config = dict(
    n_layer=17,
    d_model=384,
    n_head=12,
    n_kv_head=12,
    head_dim=32,
    d_mlp=512,
    vocab_size=32000,
    activation='geglu',
    norm='rmsnorm',
    norm_place='peri',
    norm_eps=1e-05,
    positions='rope',
    rope_base=7360.0,
    rope_fraction=1.0,
    qk_norm=False,
    attn_scale=0.177,
    bias='none',
    tie_embeddings=True,
    parallel_block=False,
    extras=['capped logits'],
    init='normal',
    init_std_qkv=0.0405,
    init_std_o=0.00695,
    init_std_up=0.0405,
    init_std_down=0.00695,
    optimizer='soap_variant',
    lr=0.00234,
    beta1=0.95,
    beta2=0.99,
    weight_decay=0.14,
    lr_head=0.00798,
    grad_clip=1.0,
    warmup_steps=200,
    schedule='cos',
    final_lr_fraction=0.1,
    batch_tokens=[65536, 131072, 262144, 524288],
    seq_len=1024,
    doc_mask=True,
    train_tokens=498600000,
    steps=2107,
    dataset='wikipedia_en',
)
Each number is 128 + 32 x the weight over its row's rms, rounded and kept within 0 to 255. Layers, rows and columns count from 0. Numbers have three digits each. The size before them is the row's rms in percent of the matrix's.

# down: layer 9 MLP down (transposed), 512x384, rms 0.0609, rows 216-250, columns 0-127
# gate: layer 9 MLP gate, 512x384, rms 0.0759, rows 217-251, columns 0-127
# up: layer 9 MLP up, 512x384, rms 0.08, rows 217-251, columns 0-127
down216 106:140142154135130139106154127200151127161095148109147162131130110134123142175119180131120113074133202113128113102088130164115059092140133119123123078125182111209084147146194121126098144136124170081100114138140106160087085054125141127101155150115117105150118130136087143091150111093134125110161118150097136168163116085150125123093135135169122112141118163155176104065126125089127149158126
gate217 096:099104096156132142089116134114147112198108086098070157040147147080139114132092109105135145115116125072122080133109083110130106116139153133056117227111119145144122138131114165165093121168145075131147117074187141091112151172119080120141150113114151145103149160072135140154181132142137192135132159130082140130152106170185162116121151105111129081133124118170109169121142136051148152115146
up217 101:126122073135113143136156179132110145194137228176076133110134114128216151132125141106140153174148119149174093189075145123150101093131194105165111134132157114131117104122105143121125137069156190116182133146104131172083135094092105125150085099128113134182097143137112091132173150160150087136164142087143126126185102164065192131179102142113175141134100161105089163092124135159139154169115
down217 096:137179157129165152143109171059140201092144102147130135113075111151156157127123108100117138148169154089108125062163153171191089158090133151093145101132126172096156108194165128134103123080089152127086154130137142133157113127130139136130201128136174186146127130154113167102120097096171130107068173170076134131168143134132114097095158083129100080108098177129189123157137096120094128128115
gate218 103:094140138165102121104116010155121174137155127077166136133139151107085076090091110082152125164132109170064127136132126087120145140125109095103153165104098083111149110142117110158139050079147070159132101128179135138061124116155120151144137149159174114091101132142145098093149081130134118120179123092105108113102119073145118093087118113123114108153116155164151174122206084086092127136090
up218 090:184171159142160074089110115115127078146132108175123075103169123177121089171149164144149118127102103155079138128187138161128067129171193119176129115145137119088158097171105135137145137169162099075175127094135212175155115127121191126151104128164089207141092162150124167115170091089161156150154110080132141131109070077115105100109096140140136127101177148119113159125078094169156199113088
down218 100:123103167122131144101119148084096175105099133128104131066132175213113139090176119085168078135168126131147070154112090131101070159104126101123144107146140109111117128152120132112132093190147147147093137141129116167140088113139114116114158131156169080080161112112100164154141102103064188118107136112106097083119089159079133231119145119107092165114112164136126146184134141108051089131123
gate219 107:084104190106150160152107084151129139173139134049086140135146113079085151132105139092094120117166134097182119163153163130148157104093138140196119144031089096129181132107141138150118104070116090107105118131134125125134104120092180154167125082204140122105164133175145086134177146105102145059105198160171139151175072078109138163183159132159055133136101108153084044146085109088130078193153
up219 105:063099148122125151074109147075173126120155128117125130162118137128125160154175073096103163156091145099114126099135148050131126173184085128164100113140095118131123162120107125175105119119147078086117127150134120164113106159118140131122141115136103118121124175120124166153089145140128131129136154144061096156195107155062105121111147094136148084145124087158085192123097130117175139199128
down219 097:143181066153058155140102114129122150097137122104189088154117113112125092126211082142169101128203141115099170062090123128121073113152148093084124158207119132108031075101159089100091089158163110141145088139125150180088164057136112143114059163131093155103143120060131119165045125184076116113143136107142094105107174160099118125125087151102125094142171133168109175147087102170097084111149
gate220 100:216090102148157129130130132142084166131183118158059169132103125182171080120164152158122149101153106141149165178051070166129146133124074162103129073157137136091075068165162074132098147074132139144117167154146088155110124079204090118179101114132149112103111139073089125123104101110100114158183094114091156145108118064131098154139119095105103099082204100119165110144137127131087159131156
up220 098:171146148126164182133143137176129109142100113119130166115109158163126123104119116115121105148151121174153110115142140152144144046136123115148134079161115093127100141152107085110129150108126133076111150182156152212084108153119090122113125134151132111104128110049131176146185092128088143147141120103108129154120116128102149100111101122120151118084087089171152155150067100129058123109162
down220 093:162121073118165160156161073127105141110083142130092090098063173160201173136160170097136128119165096151136161159155168046124120173087147096116077144096086071118113140139090157153142070210112131087130135110142090110097038081128163127153145187083134112191125132110155083078114171127190103188128140078208112104128143125175101224133066151163112138135137116129085103147114139194121068128132
gate221 097:142066126116145080147166132185152143122070120115130115204136186123072124134119133066107090112144092147110087098143135103113136125161115177147145141137083151094119088084114133141190191147148134118131103172085127087141121176136117116107105136110115109081087176118096072184136084154126173141140076072176179150116099072160133099151095113086136124128129107154166086091142167150070083197118
up221 100:153075140114126141157109142098120157137117116151069115106116108152175102150039100094158167167097084168138094186112094157098090177137150122100156066128108118056160105089087090168174137108139154116166131157125125139199128112141186165131088085132067144128072085144113108163128113078158086089096197147051139134144138098152129119156161114131145092109153115124136165070192135144131101149137
down221 108:102189128132122128121152156164128158142128115097187117209163149128101166114110162134117107049104131113154181148092063027109151114087126132128075148101162170144042163232178157135071147156170138126097121156171147130105156111156141140117153101149115136170195164133143124110126140087116167174195068096154119130132153159127159112121082181169147116175108150144114128150056143107106146087158
gate222 091:107147126121131134155098154137119126095143169160137184106140116090115149162110167114096143180120114116081121125179227135120182131170143103196150177123148097136059151127117141131159144153129083181110176168143128080129140126167097169091158114104133099120127188114089175131112109147109140173157107117167120128143071154093174136124114146138115156086167158135160124166122082090109147145130
up222 099:166126122181125193125103102162091098122119135103106115180157128117104132159136152078063161103119119155096153186194166108109130111118124130174108099128162148129157164123171106174110144119093117102100045216189129120161118102086135144146149123120156154159118092107151169090120157161123095120179133098140161086180158113080125129125099168124125089150117202098120111165128120161110136196077
down222 097:111098158069179080148102132070099119086145110123144113119087094142227118095169103115108124141153078132045169170111160093121186133109114080096137124101097106026116138102095119111173107134086063123108082073127146147104100133186117128145154089094121118147165097109143136151084119092088119099139119172117142080081169149134096139134122118126130102110138105185134164080169094175071187126102
gate223 097:169046086105112144130148172095214155134141174129168113128142122106153080127159136136107152092158107109143125134183142112094140191155097126174157117154097124080128179133090081090128142129123136156100114122152113171117151207130139070122154199135121095135151107145119130151132144095156099153134149135127123144153129117158152070084066151143118106130087123102089142144093152098163096179120
up223 091:096104119117121096092093109192127110065102107108109158129207136138080111102119179124138106095187150113144107175135140102153167076120121118142084117113111115167130180178064187101160086061149185103169145083158096171135101082105157137112134158103089160191109185129134113131087179163148140134089171100153132152170146198123140108166125160104142153169097133119158117142181148125157077098136
down223 094:137140101166135165163121131154167098133141128162135102177087099140128152120155146160101123158079091180092135038172123110055106131126133108109122098088094116076125103093185074159146134208111120121137121192119126108102126166110174161114106084175118139207108124156132141143110110108084112111218091143125091155092144155108085136139155178157076091142161114114130127102098096143066116124115
gate224 102:126088108120165132084146179102067119092174139142156133097121068088139189138098107097097089113178176135098123054166107120127121086176134095143172168111177101105031080142200139129104130165148124164128092117120105124103119112086163098103117113118152115101110172180136118131112115142141156159135124092141158124166110101084121097154145161142127188103140161115092098203181111136139135096146
up224 105:116183142200160134108140118145123138086124059107094121155067153081072117162128159124134158141163134094123093170098135145127140118177136089107143172145153082103160143160142112120109140143051171123103084131146168093164120096079096122058136122162175152125139132164156140100118103148120114066106113097109125137122184067216201125150112118163139159148140058126169131144117134088096150114095
down224 107:240182194122153085121148093132100147147143109138197141120161173166104156155133194101183169195144145118129104079119118136135164091123104099136122115138190155120104131123137183147089133090130135123097168101079184125107126097199116112079138117097157094113131104146159140175097147094093117098125131116074137131110116126086136126167159111157157125079123158137158144088111173098149109097210
gate225 099:141132037124113123138062185144101134104158095074135109131112123144150089159110171189096165122069060109180114123165119120148154172155133162112098089130158165157083137162140138130126133095125138151177108126116184117161159096130118096172133089166101182222120112093138103165139127131196133119158088089089101134106140150110124117066111195166098148071160082128159119124152184108094128085154
up225 095:153100152136177182113128078162119062130145110165108141128168132098128162124140115132081091145168122154074118126050147163113133081127164110075114140158094166069164125115142118189097126152155100106092132125161120131143097096144131170141144161156094124152150168144092148139096147155112210112074107126136160152098134121111127136175137095106159114106056175101151152169119184154079132137126
down225 097:149161093086105095133050215103115127057126128136127171132153136128108145156116151157160109104164135193117117124119119164128122177172119134059105105141163144114097131143108160206150121125148119154179136130099116142190136092093176122121160130095116189152140028060131104118132124114169125149148091166062106142135163125115118153019088205178166146098119124107152112133101176155126129164106
gate226 104:176147119115123123148138124140079104130136162115102149108109154167173092190142122134080131134155062165138102083131175166121089127138182117110131135123123190068061141134131064149090105136049130121123131152154142122079125146114157154066094131119189102096136134089162123170141124123115180052122115149133187136109130149152054093115148108149148083120101167131179156125152105100062166145102
up226 123:153152142115156076117148162134090166137107123086135096114188167091187112142121090137093113098140049114071117101108128134124108103125144160163102135127165115125143182165077132172180109111105119136131080109134119089117150155101137179104093099125197149117079143142108154147091146185121105131110139174116189123148138119136120158110067213122092138154075122095070138083165145116132086173108
down226 126:077143111141146090128057122119147145119110089143114103150130119147128137101104091153111147085135151086078146065162104117159112139150143105145139092158148156128131114157164152126190157129160105119163133119185132107160092165109114119105111092093053139111086160131110222170127183166151149149101138118130195158148182116070112108110123076125172112156129159125130176106142101127145123130167
gate227 099:100197174135173111145135150128159044110145157096116113139171166144126165152130119117136140183158097097184159146125083121109142103143146151082154204158151076127102089153090120095132117163161129128088184132119179104166168112106132121050093156171076135166148139139139103159121153103107159160117174068139127160187194072114211084139130130093149096111137091147133134138125145193114148098083
up227 106:121077100105112085089157128122101157126129087105126141119120076090122144163150114117150155100141143098129134133136149135145131095057110133128129106126130153172157205144097075141158098116125167095137101108111124141147075090110127144167103158110087105161101122140086172126136115098177104154104145107168162151120130130134129122083118085153127135139059129180168170141143157117103109125147
down227 102:093150116151091094149161133048119039100055144093106059089105108096160156147153083149087197160141123130118094113102123134093104095088126142138137098152142118080122103129172088148093136112135148071128114176072096155172200098165179109102076112109085140107138103154127120129129097154115141133113184116105166127145099180074102124129157103100119144110176167107126105126176094087113151224054
gate228 104:136114176128172176113127112089116069093123169121181134200122135124153159065078134156146116135144063110136120173152136109171121164143173119116143091122141138109095140110127114143136134132096151103190120077150140191149151142208074133148164069103125192116136085101160180126122100123119087110060168102077140096114134134130088076130114090149109068099118080125127126140129143152112153172100
up228 110:117134134144158141144069135192084131079138150100158144134141106137071108118101113159183136140135118103114177157122170096135187194150138175153125146153174143088094150093132129191114139130128096088149104157087143167135138153140163092133163108142152138117136176092103107131143206110121151144113205114144057085110115153116167106041117150133167114062150135128077102158165127156163125099135
down228 109:162100120119103142151111132107147140139218113140140095156046193121144158124135137081114083088141117114100180135144202150085162140175181133129135182151109106069144122114127118188139146085129164161113168119136178121168129146115098100172109152127109155123113134102154137158113168136117112143134100164112106116126084137121131164139131087092089093137169024171074119105131151130105170126120
gate229 109:150147135121158140071135172078128188136088149110169102108119147106131108152120198167169136128139126162050069166157239115097109136123189131066157076139139118097134193060161131158160107129067144111159152117104181115110179154110119107118100103140160132152149105123142164152107134133104064115137122198143168144142125138043139159103133167135140140150135072149158117110161106148107114178170
up229 105:067086158147061126142190170144104106139096110103163124114174134118122132119162180089144139117111174122214104172120124049109084130110100123103181131125111130154109110133100131068208118080129095117091073102132144059112077142150193137108155159189170158127124140144116114116186132109128116099106139113153162173140107129130117188132209092173205165101115173086141147131160128122063178096131
down229 106:120147184133117170098104122053108104148139112080098091133106118211138124130122149150155141156159094108154153089111163126094121101157055142090133189114079148073102120110173073153099154131155175140127133148176151118118147131177119134076126181176122164133161126071152133179139104211085125174127156081114108122117087104141156054134139093141102138128170122056123133175186115155111156073149
gate230 103:111134135146080098085119149053093142090158102108139127129149038064109142080155180154073139081159205158122160108108112134161078131138109113182125181177103135113134126110075150126121141161067164157135136105148143078117098129117157135113125164108120140092123149158069160156133136122129130151137122134139129194125051173164134086120167135173085096115119120138181102141090129114143127135162
up230 101:083078139143159162116124132151168097133133142060134069132142151125198158132150097075163121130122173112131151158107148116121117124062126057204137135143143123119090147155121087122132121114098121097138079124144109159124141142131157157133165086142193198215116156120122144066111082140117130086078126153089129151138136176125154132120098164122154120150106102126118173144198111144149131047082
down230 105:153087115142099066145178153142116101190179141160115068146108093158162165105075155091111101165093168163112148116116157143151120199160149147114129127125133116104165133098149170122183156123129175145112195119117132123155104111125124129082147122156100144032084108132074129136168151109086119102151101115138131154149156095102145131082150146134138132118101088154114121135138169090148135149160
gate231 096:147158159093119143180134091138102123111127150128114102147100096133094146100145106177146190123185137134084129100129158167120117127114170105084103143130202145149182180126144102116131152144116085157134153168087031116071190102136129149139084137088136094100123134122109154166078087100115089114134159139085120145129132150111066129102096115153070159170089228149144153063133111141128153156137
up231 094:093135134138126102149064137174135102103156115122115143090133141185149118163089142118117185114116145070094087181127048182152128051123137096148014192107127118052096133130138176148142086097105112146078081159167106093119131077120117087098104135111200150174128099135135095139138168149148103127147148111125107119130179130133166117136179168109122105142184097127178173090165071180046176133113
down231 095:132138086066084104108125128103114127137210077118146143122138144162104130144128147101122110197147080118135102128155165130111122216102133123183147132150103100097112117141110094101139176151079142122109141134112129169105109101149104148198139133154063145000114100138179148123121163077076159141173148166141184108116147099116122084119082090118107189107072062160100112145033155145148126172030
gate232 106:162162154143132122134169129103175111222105103067149125098117144082111120113153098000108082098129113070116166130152131155143139129103108133131129162146101172107169172110039104146098147133113075116116202156037155105138163164120145125189139098174142152118149145054168136165113157062113129141112154154147081102078161128119136118114131119122105099073078144140116142129128082097180074142084
up232 098:155106182093093159120113113141131114154118144157128075110099081108096090111082132188143144129114061113148158084164121131145130117165120127135155084156162152077082073047120164131110108102104138126156132149120069121087129134086130158101177155156102129162141151110167080160088082162107150134110111072175161152112073154097121089150106150031122115186128152123140114158124146085128106101122
down232 092:113132092158143128172113076149104151155099118127167172171173133163156177112114153068135060192113172128186173075078117143138084171111107118111121124098102121125113161192166099064080109145134137147112115132105067151138130118167145151114111095089180128220181085173154144155133067168116113118126128146053122173064184125117155116087110105181127076080145127118155161159134092136139114154132
gate233 109:172103110098186162095130072093172106125141108168063165092120161166168159126127151134097156136169154141121131104128104131143114113050093174149111132141145101128177148108099105121165131095058136120108099105112123092096066102110130112177066127128089137090079128103103130108134103126196108166132145108137103125139101146117136157143086093148089099121126176108152127164171146096121144112115
up233 101:137167154143100105142124097115084067136106143086128170145169128091207112156124135129113104171129129101131140100094122146083120112173164131101117132126119102124161110141126189088051128140093141118117088153092099157153206198071133141111149124187137147199138142178156108122072200138100079126100180153188076158138092130149186117115105126201157142144052106165143143100114123121132110116161
down233 100:096134097105085132106130106103157175111105167130177088168064074134192137145100090102076193112137156159157125097136159146070112156119144105150095134123138112060179102111155058159089116098119131136100117106086147083124179100105121158098153079172153105161125090114146112148158134142234141168134161154049142164115155151138098129162167099112111101088105194113096135111110140073137099116114
gate234 097:166143141135087103131104105155132153162203144070146141084131131080139145136126102171171134138136151152100099142122088141143152097180132124209203173057138124106182100085100084151132114184153168150161098178130148147154109102104104111038139158152178148109107098107161117135116103099122121121138134092134072090154140085160218130156132137109101196165145094127095091218102111135117101134138
up234 096:146145143157123113143156140136161134122137133087088074120120132165112139093050143107118142155162135160115167134126172098140185139124166191088133147104137106114068109148156157071168098126127178095143153074095145086147151085140130087126154102108133132124104180111130137154103151143122124113127156150141105151110114156149073168109133192113107063087144111109097152119179154135197200133141
down234 094:124160115118126134159162128125118108097098103097160109077122128111189116139153066109148128134101176156192026125145131175149109077102108157168103153100078065135165130101118084156105213144115133154125115123123102123097138073074119175130113141086117142165121071145144114116133131156211126103118148146172099127094120101127155158177113195145103123079196131122129124150112114180081094098125
gate235 094:179104171135134140170148114100113155111055124083162137133089100173112110104089098096119152167118104146135092125083116136133130121112067157158143102072040089126182174157044087131107159168142164105089096130133131159153167116155133108108130119138112163128107104135153159122146102096137116166070148206145123145116145129098142167134097113117132176054111080087146151088113176180095175103106
up235 095:068101106132140155131080092106119101190121115107145159162060124139105087124102135111162128192138110124167136155126095065130054145071150212217198092160147109108072115163054158106136120085113116164101062028181132120129073150109102129145133142173126128147153102136150169190115108115148094173134113108131152131125134107093123183134057135127165165112116100159121141145124157099145081119157
down235 100:197126154131066130127218177132116147147062115135090073104200177221136134128143170106150104143141096093147122121110169126097138157156087118107168134094162161124112188178125107064128119145105175067133137177120136128105181147158104164084119159112088124121150157114067116141198163140141100014153133113123101148110121099219110095142118130118129133108124074117166139110186157098108164138116
gate236 091:141148067104124125147114130154069125111068156124177165158131093107128142140131176148123130163204108102092070090154109161093179127147136173123120080148140077169204139116115090124111228141172097174077102089091107169106180188102129129146156104114117143169114126076125075169093117086126091096142104139093148058190164095083119142162136100149134148095167099083159100105068128131147076167141
up236 095:093143086081125111189084128133082114155070150159156144114129158115091158157139177108122126134117163108098100153164156123142127127138170173088134122115103095163090152077150103097113161132141117142105134121076116133064142192173097160172144105110156144194099194127099143100086089160128118088141099107133189068122144157142132163130111107095129126060180100159119150123067132140189092105173
down236 106:091145107175192129110141128149163129128151130077113127110141128166194126110098103095084154103081165150114165114163194071125100100116129107118153171099169194141102151112133187099135085100116136085112082121173162092154113117164164099137137172168137144147170137105115119067114147194126116209124143152117135210105110166140121105140135197168148065184100173111135120136122171126142165111136
gate237 106:119160114131150101168102134153140114093152095102164123095160158170123087074148138117120135131119141161131074125132119157117107115135130121185134136106118122087127087133178161112149128143024135163153080117098181136121133121116087083139194167157144137178123118156125118081173133120167179129186095122102141083132104097129104159127177103184123090167161156141120169125114166101089192160115
up237 102:142134097080192120126127054089105149119162136102161109099096136141114164057138159132188116166140088107062137107106071119144171115095089191135095098075107114166153126099102067134119139113146098115063108089117117126121095122115190137155113176092127132105107095160163125082221142096064133132135165172085103092147209130217170127130104104119110096146154165106116124114116110136124166041102
down237 099:121120136142125120114155168147159130131104140125050140131150173154104181170101142144077090138176088180105091107098140094138137146140166140167096105156124124194135182106090164119115085156111148103187205111119133146132062177093093109087146139140114110143192187138139082145125104161128124129171091156137146139048146126080122125104125080151104177131135085093159083162085148138151113165162
gate238 103:111091090165113138064132043196088114123115124149136106181096153133176119074109125140093125123113126093114176084146134204110091159121142127077114116146111079164140111146170155142135176184083139104152101119128158087131136176145124100084167211175136134035162101107112126161092112136108122106161094153146179165140138081107128085149102106138104148151068167120122099150134150082122165155164
up238 099:114129123150145118113172134146120123167132120143108094162154111151149146093157106054128140091181114151040140135172130125116113131140130105143077090147173094053097185108109142125102095103140144159123134085089095100056156157138149138078162186152099191141170115071089098186066173075115105176127077196120165104120176117163086152096104119144170124084140128103129080198101160079161166120155
down238 099:120141162034105145162129095161132133130118142145111155082126119103098171094113098105135147149140135136169108140089155134096064092138137159136165105075120122154139070127128120151120144154153157132087133187177167167163143082114118170125145051110154056114101095112185128161119120178192176077119176062122069207136060149152132106121159112090123089179206104133147134102155087137134082141101
gate239 097:183207142101094053144169101127100112066136105108191118134075120160130087137136117166186167078126092165129151122063105144071091112118115131129107180160107105077164060111137124169199168157087116209129101124094141152114155127172163165104105074147185121095112180112186133119080078154099170129155108112139132115125106153095166063084122102095121099040116070127165116103113117103116140041072
up239 100:123218109095098114184146153100129175160074183107145143106064119095139103127094102148120191119148144144110074188102134098143115119151135116131105114159135152126146110111145149145194121179109126146161131126124136158103149091145105048095114131119108107107254157091117109125095188156151148111175114036202156156143166157087154116129186179113078093121081131161103151106086086136111093087085
down239 104:120067060073136118082105149124077087151128133143062187109163191152137132085107135145099132156119153157123104197116181108166128091079131132176077065104135168130101197125156145115062119102138145144138180129163132138134146101096117117101172162150141139140127159082093119162178116190167086118127146172123160116155107060183090138140135146122137211173116120122089128150121147175171131159211
gate240 109:107203168118125144094187090126159164133173119108156174126131130173090136118145142108150106114149155129110123153093078129132185192184145127111143144185152144165196073098114154119170155148127076125127097150142167081158125134179077115133139131076111129112099168137167096142163125127119077121115096107089110147145148056056088117100089146129138129128129108130151146100128164122118146148163
up240 102:147078075174120135143201071088107197083109108070098103171096067041147123142168117108056194122107062141153063113134144148120097129122121134151138120141109153082144119229154177095093107113097117142127093159101118125116103180083090133139131138113132176143085157108082119109104149089185109174080123153085159136116121165110070140074077106170137151116119170138015160101146104218106157169143
down240 103:163183116116126093127102130132123149213081133118112152095125219218134162099077176118171112134161129125142177207130120141123150155134151108139175145175134169156139131119121157161158182154153075131127140114118103111124076124153118107109111137088132083151179116171088096130164111128108119160122133114119140166107156068105172070159111124135116109100119121167147101176121134159154181095102
gate241 101:080139119173166190128042116178108071094135150103077106204062160102157104108179127115110133162143095073161147155113112133102134113130138094146142169189107132158162150072155080178159118083083184161126149120081128143120099150131112128166121140141188143103111109088119134117139110180193177146100121144131143133126108131111091112144123137100159112133055127083130112068154091097113147106072
up241 108:093068111134175188161126118132119114165108135082118164152055157105112151136083111116143125130158141135168135080125056100129087093106134133161108129125093132109108122098127107166183086040164104164137125163166110076173059129162117123138099108086134128158166162091135114172136095073167118109119088142187056194194167092164170099116120153170128138123122125188127144125143094139127129124111
down241 100:119154140166101123128182167165126157091123112148103111171133097113106134131167081166096111149045120127141152179152158121135143129117102097126081177126116144105110117105057155124125111146151129183090086099139125089050173088125137099147114130118050126111122181166045109105151105170103071108157204079138227090076106053096121110161113173085135140191112133149118114134142140141083140168141
gate242 101:123181140135088122187094149138074113118140203150163169151160199073108090096083054144155144112134162149110136171105087175110108126134149158159117119092134202111132149091181100105149136134169086140132097097137144117109129107094086113184126118094124145156122093137085184140119160085151114140142164120200137180101117143099125078145144114126133082088177144135126165160154183154115120163101
up242 094:107160129141139136073183144168113118110088146110116147132130105110131137102167139167115120145143134126099115091127147099117098129159146126111073158175098075097091136105127138138108195099161130169094095094199126098121136192074170154132152119114178091066128140096121096097140113168119117111061132111092142105125079123136192147123071160186134115191116146085134177108142126154069113111121
down242 094:176156197153160127177091130116152181119172086145146088143148144132112151147145135114157067149110179148129209130116165135101138081145123142119122141139125112143128084140119147174199105137121149071100112162060086150189138091096116149132102150157117159184152144144127107173130100060127151170165101197128097129077135084130090081138172135071111153087160123129085087099109184125172159147139
gate243 093:139092068172061144121099097112138101126176134123116117105155133113175187147110122137127089092152172125111127113128112184161164175080116083097090156166209153108151155138129123118129154150146097183135106121176069163121163139158116146114172127158134115144097155138131158159119153166095088151124190113115132161127099124157217086143109101159128121100196111113143132073101129100159120114153
up243 097:092104094126033152132177143108144091123145126143109134166073115115122050110142143131170161157113168123080150089115127117069192149145109088133129135132140146118177147172119083119092123177152127145141142083127185154126082111119140095085078144178139146213147114114106162132097117046176062086141133148111129121131117058128152176087071131093144105117121070093167071063120156159173062177106
down243 103:182107146174119083148144125131176147128053159092101118103133093139070143065120152131138133141153165116077153080073156106102104138214112166180167119124139119141170102095039125132072112111195175162075105172123146086130110088099145133121112174100170143059141175111162191167146189129167124147147149123179123122171076084130134117106142161146137148152170091147146147112108131224152134133106
gate244 100:120137151098084126104066156062080109168114154142172150141127141113153134169138142105114151138134121060088031149121152131137156114113192125133151042111135129152130087120111096127132118127129122098100138136192126110149123158103129144139143090098097082091147120099141153149112045169121135081127119145126103115192159090126165141213126130149092150117085089057157203053143082139078148128145
up244 090:119116101154142126164177095044090088099124142171132182157200118130126104130146133119127168109180139162071071198086104117189130140093126110141129116101116140081142156127153173074154089094187165110117137132111094092124153140111090139127117138155125098132140137115086112165074103159109116158148123161150077112104142103119103133170153157056095079129138117120114155128181117187141096142106
down244 095:093165137114087166066131105157179139070181091159088103118078156131134146113086108046105109176147163114191106052106108168109077153165151122165140076169140104155075156139116057152142139126104132140119105148127117133155129144115161114129132125117134205059087128124129133121186106119134110115133083126126147131136120171106139120122110112153165120184163117141140093099146118147170157092106
gate245 098:069097197136080203072112167137100063135131121133099093105102190191075067158170116100161109124109144110110135137146154093146122128152111087127124109074138193177095103130090167122110168164140138151133137120106153096127096127172139140103131121084180162161128111148185144190099149053150137145129075141136154076124100141069138105125177151159095120122173153135141072130168123113157104127130
up245 095:110175178081136154126138124135155114126139102148148140150138107161053137134112121186112128108094095108112112115161047150174144185115138051153158074170110159151126129138129108149137150167151137138167097130123162114153151137107139090107139159150079130117175113112123129152149120049173142098067104061159106203162095142125182100107136153156107107065096136156057101148178150104097138108139
down245 090:110130165133146102136158104094110132130158149134082106145066081099161088100094178092134124127121174147151111147104112096051168063143104113145118155098087086121122159166121082135114137084063177092105125162092101175171143085154096150092105135151148143101114105139120101107109118139160104142164149198157160141169156106179096121100159080074136109138121104218195126151098117102130142130048
gate246 105:212131090055087134071089128185216088082105131142130150166099082131171134127151143107145149147159135126173115129131099164053093083160070153138152135105095110128119202146134118143172111115129159111149157175132180046173071176129189069120123112182111118103148152095145092137114112122146158189155151106088181078172124081119106108137090108139092193147120160110103184055123117121123101119135
up246 100:194124173148114120106126120170135156121123090117137127113162138194090091125166181173091153054152081140100151139173132185182147142150156171108140078122140150111070141124070124059170091165127061192142103213109129191049137100159116095138149118193149088122142176112166075087129096127160112136150168126134143140144132166111139159126173155099139123159148140132116116163119125114147167067118
down246 106:046152171122109121140115107097136186198111099079110138091140149199077157070134136176139163135114134068115109112103106116121102151113119091095189149188109064113187163144126118077116180166148101129189169145158158113118146178148091096125107132169145207095150143100066121147154091126125166092160118158164127138178159157159111138113132118084112127153163093103120133071105158100150122091156
gate247 095:118170148130151060095121142086116116139135113122125179128123087127144077138112134075155144076146124169121136089119080048117096092112118116140170085126114145106084152108093179131066101179155163155103136133148075125127158111134102130109150134110181116107147052127139125126096152012122109097080110091186147145094186094084123121109136139099100155076125123121152089138099108130129139123166
up247 092:190166111166116124087152059165115160109132129093089077149089038143129131120177097185121177155131105152110093190138167145116149168100169128086166075100129066131107081134115181118125058148175124116095118185133188155127079104107174087137138118154182153101161131106050096113122123128164110156113088116111077150160159141138116176121093101126117095139126107127135139111145128166091103192082
down247 089:092111142096079107125117134097152114151139124100088173092124140091102135086080157092146098111118153097126099114102124118057100075123068147127138147183065153124179182148153125153146136104166098154139087110083080080115152126134094096113107084094109121174164135158149167129131131177122131104096129109092147094120098105136103113168148148137135125132189151090143061113110145066150115076112
gate248 100:157175142118092133139112106119078125171080132152138159161096139098093127136147099143115129168169131046114123133192106144090177084162141118097200151104141107101139076179138119039170179131131127123115118092141163125148104105110128159143168155116151132116104135125143062141189131136126202158113166133141146083132148157143107110178128147106089097108166077088081114130091124158106134126075
up248 094:160127121122180140140164123110146066105074098140102161062122138147110128120115129143181145114109116089114144108126088135138116206155176122098154170174104086113101101133143167118185121132147105115149115106115166129122172117143160098173079120143111122079093153132141155125175127128109188123142178169082150131167077194094129135106171153131091122100153164139103128169133124160110129151148
down248 099:148139151123122154127164112092147117188132099129143137116190116073130120145155162114097104125074145173156184189146126115128149161128099098165156093082129158148154155120164121174148183127132141205107105180146083144197143121126187129120147191121099143119176090132145129120091078103126172139157131129125140135132149112085169144132071118104108154127128160128127155134159109134136156102102
gate249 109:116097123149160143097160109090219127082103110140141091087116101196172109084132097166162146087116139106061098125189138174146113144164125100123111203154078162152123149097090096131200061106094131132143142121114130096085126051091175167105167150113163126164103119061151156152145161110138164163098148187097194126146086154196092129153121125100142135109079121136094113132137079134092112133116
up249 114:098118127163081125106134067118106127113097155077154137141139146168133090129126161091188092121091158189206105070133099124093039096195141084088168144119137133153135048155068153132126131092167187170133105121145147155105189214107133130124155077122163082130146100116193088148135146128125103056179080174121111096151130099123135100129121148157121144162108094162124143141146107103104132077107
down249 115:148164150169127136128116170186081117119178179091141156159060139104135120114160114077109148172150165167171127136098137123072126146147140130126162169152143042097080147137110163145100087151136170121079154164161183139144148111090190085128131088112122128195160097090116165120107114123117146119154117098098122146096117118103137085080085102138202171112113100114179137116120112130120127136146
gate250 091:145164188097182132098099093152176079098131136145105131112097173152096117036122103146166097172124096125112088136128150140189071108118172141180116112149125128177073198058163150094118169184073134120164177124165136141139133170113105156090135157144158142128143170137113147133209131136131059133155091120185162084075100112119162106099233131097111188102135135137135142155099139187117076105182
up250 094:146049088109139098151139129141171147088088151080158065165142127123137118081118143150125163148136166134125116110144156163095108114120062117046131091112170161113121094128099114128140129081115087140139128138129120125145166103122130085149128088118148094055071157177188189089106117132119120114140125188168153144205149158168118109128157192129060080112080179085158140099149111161086116119166
down250 092:108173200177099120087144141119146163115118135123141150091103122133064064153111060055105083146095083131124177147114121125128149133115176150198116142189077161068144108145195127106108145124141132118086069103162123161112121154120115102157149150123176161183209139068181113141150147125123109166122153057113106108094116111103174169175125127129121115118165081104106137118178134118137131170143
gate251 104:164142156099168147144135151151165086152103083134125150145088093112161106151139140133099137117089135087143083122131129120115079135077125067190181133110136133105084155134116162202115113126134140135116165081201105159068105075099100108138128148103133128155119087174171177150139124136144193122190080173102134146102184160178123163132162182102114073107186118134087128099183178094131094095113
up251 103:141156119126108137154125123133152089145166146090132113121149121146134126088155157134134118167105149159109189123133142195177076126124116139201141081108187170101158149110096158119147150126212098166086130151196113088182178103120153119151142109087117124143134095104159160122119143036134096125127175124147132099168107078102127102135108191145136082153142113104171140087053141183120118136075